From a checkpoint of a small transformer trained on Wikipedia.
Size: width 96, 3 heads of 32, MLP 256 GeGLU, vocabulary 2048, 1.31M parameters.
Architecture: RMSNorm before and after each block, rotary positions, capped logits.
Training: a variant of Adam for these matrices, 138M tokens, 4206 steps.
Each number is 500 + 50 x the weight over its row's rms, rounded and kept within 0 to 999. Layers, rows and columns count from 0. Numbers have three digits each. The size before them is the row's rms in percent of the matrix's.

# gate: layer 3 MLP gate, 256x96, rms 0.0835, rows 152-237, columns 48-95
# up: layer 3 MLP up, 256x96, rms 0.0831, rows 152-237, columns 48-95
# down: layer 3 MLP down (transposed), 256x96, rms 0.0766, rows 152-236, columns 48-95
gate152 107:513463555640531462501502542484521437590543416554441485508490581428490480443472482538533458484550480562539607525453519588418528533454490586473476
up152 096:461448571461545564472572505521518459562492456455601545471530560477430502536514496460494516527519499530453470575438431386520470511498453458536432
down152 097:537568502539602424540493550530508515434531522468543527558431474516442482519519506454538455548514535426429463489533510486492493483517522520559485
gate153 092:501494453591461568430537505467539625556411524550473498531508597452460530465523489554397565516525479514561534504529537532562488414503408606547569
up153 087:485528598559436532476491497401502558597521536536393477524500610480545475514516449566478526540432522493491493563552599500524439525470480505460535
down153 086:468509391484501535550523528587498452444457475506469485509462464549382513470545534493469542497489435558461551408492394534446488427547464515512479
gate154 098:482438562499444532519520423634382456432485528592512498441560504519518496526468493425506554484496446537457525465452465486557425457484492485471497
up154 100:556601514507499507520493561471490499583581589400544458581529573573416477521481463525558492492466567568533484444503398505513496537473506558477498
down154 102:466489624437429516479515443549566499429469560571471458479563456536435452531442588435553569495464377432526508436468474586543501445505478495519512
gate155 107:487439428589453610440448527531462507522506488485484417442477530496450558537557495489451512463497514519499582566523630478510461455524375561438537
up155 109:513474552416523409548543536512560502454490513542464549581571533488500449469538557610504480550499485439484544486446361459499510488533555450523490
down155 104:421455516482546551528488466502451485427399511469472460503426546407526568448529477540417555480466569489515547606504510491483475448460493391503439
gate156 103:547508558530342467507423498485453582551523489441480389549404496397557498588528552570507558456470472487546549520561594542630489498486491499520508
up156 108:453563471455553495491487631471545455524528486482409456507554403543548506511545458437541556413428520498526529474541539379473502370542492495527453
down156 110:492490425381560425595487539532544575416381489501450416514571485506478611524592498551442557577443430558414486508516562461464553456484468497429518
gate157 093:472449493501516405480616497549416536517499585493494436549455540507530593554513519578579566431474489521501523419437479525564510433493527507503528
up157 107:490525592452442584467489503448489587449582458505454509489581423464534495548462462534421520489509528553503447581556597496421469509565461530575461
down157 105:490524528541438532461524542502554589523424434516503539425515497506510497571477434564511543477526545513636521547449576481461490594462525474512506
gate158 105:518417451436540582501498485494486486554531484568428487510452512447409520449520507507519544520521435516558634547515532519506449497534493524495508
up158 099:552576529462547550489496513476411553503564484495362540557417557498523656513466456509489438450502542576465503492478548599534520471514468552554547
down158 100:449487443549491490523475509495515454537466511502469420558469516503404457503512495520505553465553384553564482497532451534482464518491426507562453
gate159 081:459448506492418539501494454491531521477493506475549534508503457526425434476444467439490489455428459482537436420481483542601546436520503441524423
up159 086:532620498543464474485541445555512456516587522547547524470449500506511558396453512454595535464531489570405504457459553454501579545398578478467537
down159 085:479426472467521517506550494529466561465502482445473450581527495540446474571482453558390400508499552457496485559509503512531420427532437502541428
gate160 100:531471454514475501417462470527458413471450458539473439492501518411569482546585426459594479468415512452420504531542497590494454392529467409444532
up160 114:542458534464511626454470497487509530410573527557578446543476571460612546543510520433540471571538555506487435549509492511536429449514465541520472
down160 112:520497463484455544483408521419402465475523412618465505470479530449633528592508539414560457512463558479481478522541496522520529473455466481426489
gate161 105:487443592499458536520458441572439502467573583522525458502559462488545488536501505565501602528457345494560517570434467493512500496429498485548511
up161 114:464505466490529456543394447547399482578480426507514541466532486478428521498441532498496488594511460584510435469444479449570508581479478512577509
down161 098:459582494462450513443585568568594472503532504531585429578441523507491447500498468475464461464572550499539468440507455410501616559524552478483484
gate162 096:556518483517443515424507469526548478499485550443540548566576511451462485414554415556500477372476585453470558419413473504471542483403504494530411
up162 098:486528454462441497482599587465474417502525465532411484554454506497471516605514422423517449625443475487578464538525525523532472461578491672435533
down162 102:570492523409452490528458535469622598457498511478522469395446504598525513458414478519369563519518525550516560495479482506565502494516557428517534
gate163 100:469485500593385543498543491516437448493561459504526456485465543481455485455492499498544493526547465476526531518500429469475431566486576585447489
up163 097:458414518396478510523537397448442553525554489510474549465503536517438518589447522466514507553505521549513478581502463470502531487579516477581486
down163 102:559498538464498471486447550469507489531427510483436569531479465516561478558525512490476417531515516576408457484505569521508515528549462466545562
gate164 098:512425468453555589524456568484567423530497524448475504421454586556546431568460556477551543513565472483509483504417553526548417554542527529586543
up164 096:535548451563475486470525543524474486544549578528430493458566534523525543505533528498491401502503501497511512394570483469504496448473474458507522
down164 097:473500495521478544620476515629529463605457483412500491506448458469543438439485485556534508514545507448490516447563509410493503616532447495470514
gate165 101:551417514498579560455434469512511505492457508454512481363515500483541492478496530550538524548479512599534502576519490578529498574449561502475524
up165 100:475433418519452506520538480421515455505496606481461614531498538512562594497509512526492542538472486572442464472463462565477487499642528491494427
down165 104:434506577525441471461446410432531506484444489415505431517515546510476519475438537536471531502498509466530459525457472520491498598488558534557549
gate166 113:534475520494509508480469530512429485489494563417488521489460449516601517417467453458559523517463585574473481508387499572568461615506506510386452
up166 111:442558476567566525504549512430511479519474448493544442390506464520464522617507489461489482555495501580610521456475494484514481526435468465500519
down166 097:505466439527526463450512476328440475402514464452526445534511582549481511465461497395535501600490616480481372515364515541456552536562462494522494
gate167 099:494477502626499485433592492522464498489570491535498411557466538464500546510438448506495497529553508514482500596416533471468441551509451580420442
up167 091:446461408483418461525568538521577576455547476453534470532440518572528527597440434520455470531639604533428484574469479415478566439510511548467488
down167 099:542528518459447501603457515475488519521502593483509623508494607537495546567525447517469584446514404549454425482554471554534563513538534514573498
gate168 100:584412458590522483520527477617526390449562495515539489495515471458527502463587441438575471523463506498477512553477536485568555455553510437575507
up168 103:588514470523555522460511518488484525508535494498591577501420520496509505596409517520525477420512519477558455459492527512530515445597556427429592
down168 109:505473406536421504468502547469546503525434480459608575441486450491559482544552480481429471485420570558512548492582532484502508510523422497403486
gate169 111:500524567536521560502460546482526550500467539498508491485494436571539567423480435586504550501456511494556576572471490493601427563574517436446637
up169 112:485463569459489616479488400552485481470569442567374499560512419492442473587542444479513419507494421474504499624457547539478489496518542437485606
down169 108:587497460494423519605483576526542572466565537430474526520482495535521593565550482555567462444426501460413487490529467527509558583546501433467552
gate170 095:513574492482478471464549473536540583423501597415524491496507565477499402517430435402549517546415473505535499518503496524504471528512487424494497
up170 095:562535510464447514553484507570535488490460563530488457507471461542538486406534484446494582486387563560497597489536501499550508539494557507588459
down170 098:377506474520494577486486502566549559487516537462477535486501586460486508486440474411585416590518459509545503441442500529507535529467505467425521
gate171 100:462511538481540427590536491521452471533531576519550477471477461359488374426524519500518568558553502514477535416497418432454503503549470430497528
up171 091:496530544422514498504500399481523503530534465524503383481531445584477543490535419527472509501471587447435437510428552484547526385392520531475412
down171 091:505515451511440510499513597572466503453577565499528502524516565488530459479414506461521577479527457459456539411561437470458413569562438485499552
gate172 097:518591548515502444516478556527451437541452515474483516567617561504519433506519477462452453513570525585525544550473584476460521486554497518421492
up172 097:497500409569553441437579509423557434477554495493443513519511539564530530464473525549509522569549493562409456498460471437495530451501515513521462
down172 103:409494583386507487491539435514556520453454543551533551479433499585500527485490453535417500502505521485528398459529402426586505498524475453536442
gate173 110:519522432558574488461553562472442429478423506481444497460484513535631471460517489476393525492444511565491598572470483566547470492555392483511549
up173 111:590410521560499379573495557433484447510511562553497505485509471477520408470418452491472541470497461446498535537470480498545522456508526450564498
down173 113:523421533402536467471502491510431463471448519530535544472546459563553489457475432552477556441484552428532450592562430422600512444492614492489453
gate174 097:535449467451494478513453501461522497536525417518417515454459590485475576489490464463519526468408469587423512604498453455506516551463579383489537
up174 100:471518445434466453527528509571492484592457478599381503539540508500466509489542563420485508474450416512528525581539519462505497522515477451590447
down174 105:386605524546410536548540515521569527531558472572524511528544525495522561543480427618544537516560474492554521510525439549414552517449453573498489
gate175 097:577495536446542558409494478437559503393500490586438501521420382536499485561411471448566588512499498488499489504439556433563532477497572485521452
up175 093:505541587504583425424473517487437514569516464458539488447526435587585525546503522612518531504529490390404503467409454446561535463497498550544398
down175 096:474513609517423509581476426520451461574500589492544613431439561493427414471503513505407539540565500606505522605577398541540502478457521518479455
gate176 108:486432556457431518523541450536527463377503495524555431477564432484515481581458563572502492532532423514501509524453455533530444416485563477543604
up176 094:508396543503487538556490539626573591496481506589472522588539500498464386422557459570475548490439480456534515419535589469521501531560494509456438
down176 095:499543513495471499494494451422401471456515602374469541455525475547558607493426508478524528581483495485558448545436556461480456440517424429549569
gate177 108:646526426535576503509520539483525437471457497505563469439527463431504509462450477499518542461558511528551601540598449551497463563524482503517543
up177 108:552513430480461426534582444482505520395436470509466480449560365563558539527556554482475593510579504509541479520568457552460465592521584518532470
down177 105:541529473581495479535588560468518550511468431476542580430536491470477540518527521592449447569573479501494549475563474435415485542582518416578596
gate178 087:560517609496477552511465542445495416524486543489444534519511497534541502465457494414438483410414460466571433572455493511398518551531567515578434
up178 085:521431461456516476571435559484575442483510597479522489522453497429421488558470521454509554525425499505507555554570529551499492445598603550480576
down178 089:595536490511450565490399466468500426514454485563404525438565556523479478462554548451542486411530484553522469483515454543480482483485470430463411
gate179 102:515501469541453619474646461500569404391565405509453465505567471486590586481456458510504487491569545540497518480495541496457448478519499432605502
up179 100:531528551487533522535478475462491500487448484438509537506579580477449495414494503516479380483630452503409525426453445519496556464515512572430574
down179 102:531520513481427483441434457408486500483552539566501604478494589594531480476458500548565539527439506444428535604508523477362517504491475512497500
gate180 102:548428546438503467501428601545467581501440585445463427467493534429401534503552453460579534444457483486431525499415525611458480504507509461430509
up180 112:430481423531491473570487623471549534504425591375505520389526482492486490507585575499494541464448477459385491475549534492549457584533562470598443
down180 105:465553481539498539605444503431509499456535580411588523553489469516447457465537497508459439469633547549435457439513473507523476473453575519508401
gate181 112:567496496499487531479516449449488479466506542493496475489586446537521532493489394492516580482527471605501525497520514591592506590516528446555525
up181 114:472532408438506462542504479513525430537462515454528554558487473540471455489431534491399452581594480569406473476522544535478507602542482442496536
down181 107:489558532496526475563450527524480440479440592473561568463512486526504483526469569476476492487490522530458513462499460488431468513627536475466501
gate182 094:535488517431482508501406481536555513526521524523534561441502423482478396529502454365510617514511471510527481475443428591545486498523457496566461
up182 095:388441443468496402535581464495523472527575582522546478451586455564507520596509505481509440520501470590445508471571572432538559464494447548416524
down182 097:554557501549474621513442588557500483456444422532497513475458552459546527406474507432564484500458562424491548482518498485434442611511568486475462
gate183 104:582499566536439486557441475511507572633496448561559463442509415514487541543519524539484525481546495621494560563548483517548494502478463434470529
up183 103:553460585484498475491524448466498530471464478444580516534457580408461465527364481369502469452420470476433541432476488539530443424523514506540543
down183 106:499447575553464564406485513557575518537478537589519485521509439532454468466370562396530484467549442518475515459446358528477422530463433525520519
gate184 099:509492535485532525499545531519424449552598582483538465555501493447476422472502499462480450474494450444445551512577460509607487607461468566437426
up184 098:482489486440528558536563425495505494519498476488463566503513525453523514496373575476458457438441566511496475478591440474495514521494527504460464
down184 097:450507468408543370449523385425511546453492438468471577455487532607555461550464434472441413551480527590508484530492561445506492422521464535496560
gate185 113:519614522489511400496412602529434477570493522539504496471557444514576500421567451551483504518450512530358579500535503567530511570576501504481494
up185 112:481452550443517525594431519504537433507421461454496472465504502496483390545461500544511479443448433529508491521437477467546506594581665516546439
down185 114:510463504496525446492488566502465499551489499554479521521508406530562518525564575565508448516501431433513422609536439561556489467518518416411564
gate186 095:490481531544490470549539514604502523478550408410614478521567607493506469503519524535556541526463583496518522560452472490542559574492507513508522
up186 100:496514441553567409449463573474522372562559411552477568487514536528543492522481546490497506497490519449470536471474545476488534423517394476489506
down186 106:440568450534610391380486438425548562502488540471629499500527608479509551443558544490495493521458478505476489511561511530431507469520429518472552
gate187 092:506429553472426514563471525442422578543479522515562477549612539483570536508471476549617546499508505456478621525505517489511541490474511458489487
up187 099:528568452515400484461564508513447599536566505513610457549570547543529521579412473532465539539485532493416515504559507548451561462539407549511496
down187 097:441590410543406456508519475519479515558483530429590496437542425525443446555519473476526590516457530493535582500464570478366484518450473582485498
gate188 110:526512541533504613441456643481509452512512482560562364503558504498466534539465482582572624383539568472490561528552502478503535542514476551420448
up188 107:586542526454535479381407566449485493516527503503564525569419549518511580508385583582527417534410425534553515506582527494563535488471449496429449
down188 105:508594544535521481467500442533508518522522443507529557465553522473451417484435529392523473532538427533578434414427568530497489557519490481497517
gate189 104:635474401490408489560453456536462551569471523495487525507513494505494510444538490471487481593444440471553564492518510490532447511546453439495500
up189 107:518528527548589462495526484450554494634514435437581512517525518489542578476571454495467477535562483484507546487516465533598507476531505553524515
down189 112:550572488582438513496451484511490485531489425526428497477451414523543607576534542535570545584501481432484528443409489511323487509489501507558502
gate190 099:511513526441569411477481559521489469500460566510512485548521567445479441496500491485511539507548488558396531501578545482460462485511444579456541
up190 096:387541478457484578443517544455451562491411530458441442489510471484468398541408531620572549488535468525477476441498458488459438479514457609513474
down190 101:435429442436455517484485522543536452578531453553511529422558463574582452574452487542515403597535480533524443563483532509473513496436427491563477
gate191 094:505559561601535525505512630495463550486539437537546450533485540472441504477482471467495519494562505468538580558513474519550508624475594534548427
up191 085:467598483616546465532537515446500425536557428496573485525496558445387502577507499480504430514516532473508496477490448461595554555504503550492455
down191 083:536474444446468445452406445495537463489492572459543570457394553541538525515536617408514467574416450476450523477511468493411476458467398458404562
gate192 100:506424519455506531475535415481464492469436501464508381516455474513614531433531523564468473440448440530524533557546601566580429454580460469543560
up192 104:568569554585421481542413535539495468417603470544469500543473511392480542511521524538507531470472556449376533460538504409512594510432570520475503
down192 097:537548536524464492530556484469463457524645502531604482515464531533505509480501485533542451540437529466388573590521573505548471556570531483532512
gate193 107:520526408528479506523507542606555526496565609473516419484500543484532442501554495468581520377400385488446501497489454604551459455541512492432470
up193 103:508560509476468592454598579450482487480507478481537448531573479605442529513515559490517520473446613571537522527491555506475399589453524491508476
down193 102:524382541455546527462484518555484508466528498559540456546508556522427506542397442429408489498506589530539528492482425456457416545474590515575526
gate194 105:538513553556493497539459513405537435551528453538574437507464486461566538553456484510389512511509568484514618475496591527494521472581567560490480
up194 099:487559509397561463422475541615426553484510575512547466498480540475543502557553532597514481500567446471482458463564568541465445480370474519449435
down194 101:489477504412493488531560561543513499438500486431541503512435451535450444505426572533461485539440474555485510582488499494602516462608422546448460
gate195 103:514464540454414457573396448523587571551509488574503533534600527460533498473533509484544538466431483520420497493474502501520530513502566415563521
up195 101:521454415591484469428546562525546524554452591501430483418508522521481601544448518453435504443567439460515526466502512519523478565494458485519478
down195 104:471548472517492399559452478536444548456459512511503519543528519517511477478445521457476477530415577545418486506490428547449458417501489606495429
gate196 102:506545517480451507497444502514496545579483567461561407575508501407397414559431466441480469500464431518447462530535463466474587518514544555524465
up196 094:568467517471379620401560553467586609484523534533489532529534527521527570547449478498474433518521558442546481523535545552485564477565501476519461
down196 093:528553527567481475611405477594450499551533578470588421488556481520520447537423536491499586551418455560477487494458443465514400445502487529470558
gate197 094:528446518543536488475389568559492506531464525533635556512492543466495493459498534498550471561502607475479577534446542566550526442529432555553525
up197 098:424546468486542559461433496512532400414509448560457491367628404567509515485578542456515535518513509446518481496401367525490423529442555479526473
down197 098:533352481464538495560490446469457461476497546390439525501561535577522477502404566545497477507441489475642491543466494619478467496469433566459535
gate198 103:539450488454582461465401471474531402496579454490525518469502500461566466483538461478615596446492448470548539538465499540609541529504525620599437
up198 096:495500430510546567532559587512427453477461490503487498512427410512523515546421537617476431465506468461544537448467525531456504476572449479521510
down198 097:493532574479472462517505498492447569494485472461423509581518479419476534460506461574523544451471471578456466529467467354576501485434613450516445
gate199 099:476549473523518496421483503436537453427541465527520404452421502498476488533565482456479469416551570571563498402492466554399509528519530594455543
up199 090:426484505507478511483438520550502533512515575450505403436578512554558444497593512513516493524446551522504469469540441475436423488447539349476375
down199 094:536550528553456444453542466509544434511460521525487476602430474463476584552434506487469473507582467426461494607497478505436481533523527575549544
gate200 089:498512519522483487438551480482472441447529472504412516521468483525515503426615494399538506532605446552424516517443591445579513487538494482436492
up200 085:473469467466456525500499493448386517514502520437516553565512541544396522491560511477514462524545497527511482431460451399618499530555475454494519
down200 084:497469519506476486546491485526593478467489540582491506463444412418528463561493589494533527477443485475545572395613536474571618484478546480455491
gate201 093:588478583544554445449473449582473460534516580469595497586486500499552460509449512545547487451500566542327488454481489520502555530516523511475549
up201 098:504394513569472544465511593528545425501405560498418399458452431504562471467593480495447505484439384379532574532513546525469447496543520480491522
down201 097:537442524543522483433464462458531510522525576460483393460452430535537546537450544487562511514491599441507650458434475493422508527481529430450537
gate202 107:434506472546461509500524651427445541459525591554465511541496604504653497484456421467556575460643476547485547527506554525539383452476490510494553
up202 108:571464506540532476469545519488467493381457537478377565476461511459523531516435433431473424493545509504478492586437553590519604443445531466471482
down202 111:610438518536503530514525409570541508439503503521447455492566473472425531514474521504415520469515432488433466570566443445536541453453576499508434
gate203 111:502431474529459502498505567476427568429521534475508482466523520419594543409454430506648438507508540469489543459515556551498464479570532444469556
up203 110:469452499455492505482485475510532579468530501453566488585497580412503468464532492411608555501445592518482448470470509496487516447475457455393539
down203 099:526489560492474532497487498537544579529445515549370475506447430413573438511535550502521512490566501467536444450467554424482535477465521497456499
gate204 094:526539454493478460524503498539499522518515534488447462439679535554559403483477502479467480434554569504504528580457477621521492534534540500542487
up204 104:569511539489525501526469524478437386532594476498485497530493515528478469496374554539540496541416483512570444519462442481526570375546469506482427
down204 108:492436559495466573498535478472510401490554512538442523504514604512479485483425530537530604503438548548504548571376467444577505541470501507462432
gate205 095:457455505473459462421542551518519491534470530572522506522530420528583467465465587512535446547382416475491457375583469542509493469556440462547499
up205 090:474477562514518391392559485499497497554469471463567593482537546507476524480426561399501473578464522484419457529489481540486475426504422511505493
down205 087:486533555516477540555457509532460492444501466616499495507425479548582486485522494587551526471558494503533515477427540512495483479515534449424529
gate206 104:532525571502416495481547493560383584486540463501554467550495407440575455470542418489474539504426520504425526519521478480541522538548580621548539
up206 102:452600513492439418364529448500448558474384474490543508563506429545491528456472438532425524455371505505540525396448423438503548538422508578476471
down206 107:455501501396510494463518473431492512521467539452499539484499566624435571432465585599467532514448455523569552484522483434472538442466479337458401
gate207 114:548350515434529524427527492565395396419566452517484419523479488496559564518414462452572424426562481540436499537501474459529516528484498494510559
up207 110:485494657462497419464496453533496418464544513554573516462467382525524486548510505501612476501536544542492524487578490537544498475540502437646422
down207 106:544532451464559551391455538564531429493417411503481445372457506497493505506528538464414597449524518439480529477440511547575497356464526497565451
gate208 090:452435538493607539501596606516457448485500463501513468473539504423557400550570479470533506510507502490520547494447544542513501467516413504503431
up208 100:513665527539481371482474455489555454451521503572470480505471474516499478509432516567482460551536452369519498479553488402429531480481463463497537
down208 097:521479474470443429452531476504368414462504577411468502453486617513521528495551551558526569491451597558470420514506535506572432549538498517544519
gate209 098:554521526514436497417471505562525619455552463463525561503540597449560515481550498448580485568521614504449476596412427524421496495501537524404591
up209 100:482431475462534419513510535506506538574526500517468418483499523427408589564494512524521462477522593535448467513639459530433542487537397518504441
down209 109:493519512518462436582441538558588459495462501504521454549536474456563461515569533489487450540512414438534521447596573486513594435501471535485457
gate210 100:613513548480599528567502519531444444506573457472598521515545587576496540557492496473612492527497501550499493541520572517531530524553465434531526
up210 103:568553463542578492513506520428520498519521536475521487503462536462503539518503548633405487408460553446448481474496576538520604493596451452529575
down210 101:528600475413532444559499521450444493376491453447542565544528496413470522554498555590444520605500500497454472538511533586610577442549450604502465
gate211 096:530495578574505494520543571553521471585603406536528488534520484544464494425555449577550511494472641554452487527452504506465561524579435481496475
up211 099:526436531462428450472595487512556514504560569486545538547463464528500435472515482468565491484534534621547510460519436431492560606491534483512445
down211 096:476419534485406505549539498463501497533434437518467535492491545485499481539485587545459569495529493396410562450497578517514569517531531496437531
gate212 103:561502613540399480484452490457562485463519536554544447486471612452479542437501470489479516416451489511523463510474459434558466626474495584464473
up212 108:453467602529431536493529497547614520519512535559483446438530514469569539509472515561548592484513468440569490448445483451482548639538497580528477
down212 100:534499519491543516493588489470516452374506479458464526463519488606530495540610536516518459502547536388481608459486630529410480484557497473436519
gate213 116:487511541575505502529454472507500532495527564508518448484454589544534565403440461468470593520520524516549483488507513524515446511524586455472597
up213 100:557541486493501505652487429416490470476589527554534504444494477420488507478560464484442475602526527508455445475440395476489440473498636442461502
down213 103:507506487513521520434473474528499487526490513592432529501502468531499579483400591552462525465474501565539532517569548527555456522359486570591545
gate214 102:617463511535464508394496548560510460426538484513486488568449565475472485534574416454483537508584510471445490520483484575464428526562451525476555
up214 111:550473473484426564485435428528413493460611472538540491518394550453490546438447402526477518554521541479450527377421438561506535487495499458483454
down214 102:543472447484503539497510542559524492510572475596430553525503547484542478460534514519494430496511404399526456443487434538552521500430503542450516
gate215 099:515465574491502440396552481560423594495542517405541530484534524549580423442615487460501539470477446550530558524575518504530446499559402448473526
up215 096:498548536439430411485504523516509534470474565395612509512494469496510413489471506517484562512541462463460456450601393444539425426513404562466478
down215 098:467450522456435538553482523496524565433469518626446484478395477500459510518438434544516592552465500535516461430405471447492556483539532503530459
gate216 093:486524509558615406393495601533493455478500447507451469533508411484491497481438560509479512428442537455519503556504518519453534468537499610509531
up216 091:468462567496526546532514537470525552510549548446414552547482500451454560484516517506488534478527535427511495533425505439541532599498492642492477
down216 093:472516562500425526532432466584489479539469546583520512447598533550465413550588481480497455539491451571508544506468545567490468490510470415473516
gate217 103:551489453456582447486499589536535459431499476513436439498443465369584505407425528483443511439525482550466525433499416420570535536509559533429634
up217 107:546576553459543458459542472554500533521386507527522477512666571484588540416424447506573443562363500529561499494522455503448458423526497491482505
down217 109:625521393488549496497474468427528485585456430539454466519518580432520480537442413516557434543475479513443517519498496472479496501444579571400456
gate218 110:526451555582457496607508464589498521497521469408533428457417567421515534524470485517527425560511474487440553548540441429580432465499559513492489
up218 105:414463509485586466493593488501519513557472483529421528520584553464571543436553459553504503425510470543480581460517493412457528474485442521566598
down218 109:577533459541509554611390533457473534461583464392458467512467549434566570508557534479583482517504522475444559524477539456525416494451507465484461
gate219 098:597464456595481535425551444500501416503503432462504511452501535595559547519534475580503480571478509496466491579485633592603414567505524496519579
up219 102:542490488491478499527518518435443472483571515530481494648526530449495519453515509490488563380430499498612476505496477543467571475493490517570477
down219 100:538413536391473544508508455530465405441521499566494518522488527499589534424482515567433456500524508440499439550431604554530457537539486549501512
gate220 092:544505517482435491461444520486462420421524518545454632471444466441529591583471440524477518513621458617526514510497448474489482562482571504487589
up220 092:570446501468472455410550449477442467470473489491448514520427442475568523556606610450521617463478502471556470467424357458573409516514518528530539
down220 096:547507441568507500567508461513531596533378530487451472500479529378442520499550532460476487460499513437515519481476478467526532484516464491479530
gate221 101:514487584594527621560592519493533533474512518481577502469523557448415510469547418464452576499481434486520565496471410543508499554529622450543494
up221 103:509545478561543416441534513576404491618484557405592467474504504506468420558546589476534542464504503526532510462567441519431439541537422493467535
down221 104:456520554463555508537483471495470479581506424478455579526538574486579491482531435621535597554442493541512574524418570477496532527335526509536493
gate222 099:457430553528556492530500531479430478445542603532600530460530424437538419455590488459517485601569425582516492589416484448458382456532518451577543
up222 097:496506503583459495524526556582468539535516556520534451539562501472509525471509556544555559452482533505454484506467542513460614439499543646393461
down222 094:460487432508515459492468504457484542464564523541464511537484468549543533565596483494504404619612479502494610507454513554463413472530497492590511
gate223 093:511594463492507404494507510548431567515515518444469486573558483451505548482517521482455511418449489590533545488578470510491547474484412489481486
up223 093:543486453564514429504533480547477484496470550511400573486606565490536546582547396545491496527523407472521502512469570526543520442418510599441533
down223 097:493524478521493533630545565511458618450492456464469441435566547435520473460437498477464416461496504470526451551525375461481555444524440548543494
gate224 090:530459438501492534319571563552513412552566515486393511580572481531555456453501457525449492458504429493494467522434482584517540554530473527514412
up224 086:549501509491397609411466510431544543474484465503387563484500500472605475505576438511468514545535575546483527565423462583468543579508503461470441
down224 086:486532459522523629629475442596549415453549566491502611470491452530457539513438581529452496434522468478506551470497557522540529485414519523502589
gate225 100:504490546448428478422591510535379506472495507493459446555586454469530474501440486579474521529516530562444554613616541536593461533440447517544472
up225 099:486527577471417427522441569527613514437549500628532497500464512493484492480541449460595547533527536467500494516440457444462456470543464504500499
down225 101:556483499453469455442493575534539496512535506507497496469507473550512451440551396540499482470504490486406475499468516516544493531494544474604500
gate226 100:437485424504579551537559566607506542428407584517488420506520491521551433429516524496572592500559518444448508498563503472472450456472590479499451
up226 098:451482445513508538547455493520474481645461496550454452462504470426550460569551554558514562505560536506521507507529495568463523495367471507525442
down226 097:523426477501428469475448502427443480473611460506496491408491441528369416526482527469560433459465547528468452515462486504410580572505520488500580
gate227 100:588565512540451447550452541512553611354560497515447448592419508568554520493441478482571501460531600538488514513519560511522447556522493458490494
up227 109:482562601458537404576511548574471526524518439496442444514447492500508548547479522528417485415503525553498531447603589538492492638478432513586497
down227 104:497515562544536441536482577560539568421667558544503470513454448526475483446452569431566563509526560458483449485545469534450456628579500466535499
gate228 096:493538449503453424516560427518544511459462582508499475421561603554538535422492479466520507480503490546507526512446522499342525529530500506451558
up228 098:520454492392415516500512451511485496510653449442504496561502460525444438527529504496483517477483525562444511479470483531510588467492493497551441
down228 093:492573450491464561479520444432444490474488603555375479501497475615429476481541441464616457431514517540443370504480497504450573494539450488483534
gate229 096:547460591616440467548526565410568510500600517532464535450456552449448564505477529471559536548506502473475525561478533530508599427469522442495505
up229 092:482530525515471473465508424478572492447506596481509481433476509516508558532402528397469476545390474527467461476585486458527551540554498507552477
down229 093:476522638460540565516596516614508486463493542514446589536539417453496473475536476599532532460565558512510542462457483510511520523502521545521508
gate230 104:568460530640484498557497460541421549406543634513470474504436601487577522461543495445502462441525481458466517492569544635458481506467491415500505
up230 101:496525551502440514464452418539567469563507406466484409473555488575488546570576495573452474525563497527555505556452412471455537424451532451555466
down230 101:476391465496512505432481500401418487472527510484494506487466486613578567542500504497464596567482544606550557511534535503422526504458481443461478
gate231 102:575517597489416530522409550499438526535461514515494478503498495466507500484539425486395515449486393461388616536536485510593539474472487516528568
up231 118:508418521553545457443562578462487460478492402566507502574525483449508500551460509442567574478490485452508449426401478548417493467476387517447492
down231 120:486495556603481504457535507471481428508550467558468477538499511434464431531411462453505537502497399533491436491450435497501451512512472501478557
gate232 102:531416433465415478464411544498451507473411555542457483511480541548547549456616523506424605565480510495570502508469568618486360538536481526500463
up232 097:517392576551497514460481434509555481455496555431490494469526601518540490443516499427503625602448503499501445509480503512415479542448555472539444
down232 101:442524551532517500530540473508538430551533481471521523530477471462395446522456427633509398431528455565414451507547375455485499491567484496497527
gate233 104:606436441448499550476527514373490422579499494476640525489473549447397516533457497526550498507470544578509564475501464556559442493470475455506531
up233 102:529500486520481443500543500470450419606464507513596556408502443536429559504504485473539481521541535543490510502529487536500421496441489437391499
down233 099:506535487577537499509526489589515466585486467547393549424451415484598532529584468475556448495556471450516503486483478543443460478460567502525495
gate234 092:453509622476414536586546474499468502614476441509516450515537434422576547471485443489474481581450567487547504583563518457503515488459547563518511
up234 091:580576521612512484531475516522532489528428519570421540553501466595451529508539573531492506471536506514430493519484534564566478615396407446467465
down234 092:492496518419389497527528493525387547468559485484474521428565468444446515514477519471489517483463499460500432495563486433609595409488529579470572
gate235 109:574480524598486514436497537577492443451549567470504481475662504484547434414507496501520533459487528544483479550505530510614483531543485473486474
up235 113:523492448485533571499536455474601560487605465432414508505494547529518561546406477447494431498496635603454495528527495459573534528521509532388525
down235 094:527503513559433522545491487492462456567459464434481614499525481534527466518535493552471473552527534545484473520558507550537574538522332483471447
gate236 093:481439555458463497478529585524508407460509497658525496428571426501539486465471369520499542506520449376496575449523543472506564539475420549509491
up236 087:457444517479564527391540558595460450436534542460492520543555484451469480514527530550545411522536470470539450466515441453434489572461456520572420
down236 092:564529530554390594546530512485502466569484426521468571564523458523473471517493541463557484498497512606469483529430557579527445482544536389393576
gate237 104:520449472511483509457382526459444477430516462487511483511481473405477485499610432545583500522507478414485571526547562544486378468583420511489568
up237 110:495442467532507471455389493479485527404487448440426586468506497410409521568630454460514518564584487447630491530553435487430461485489466492586477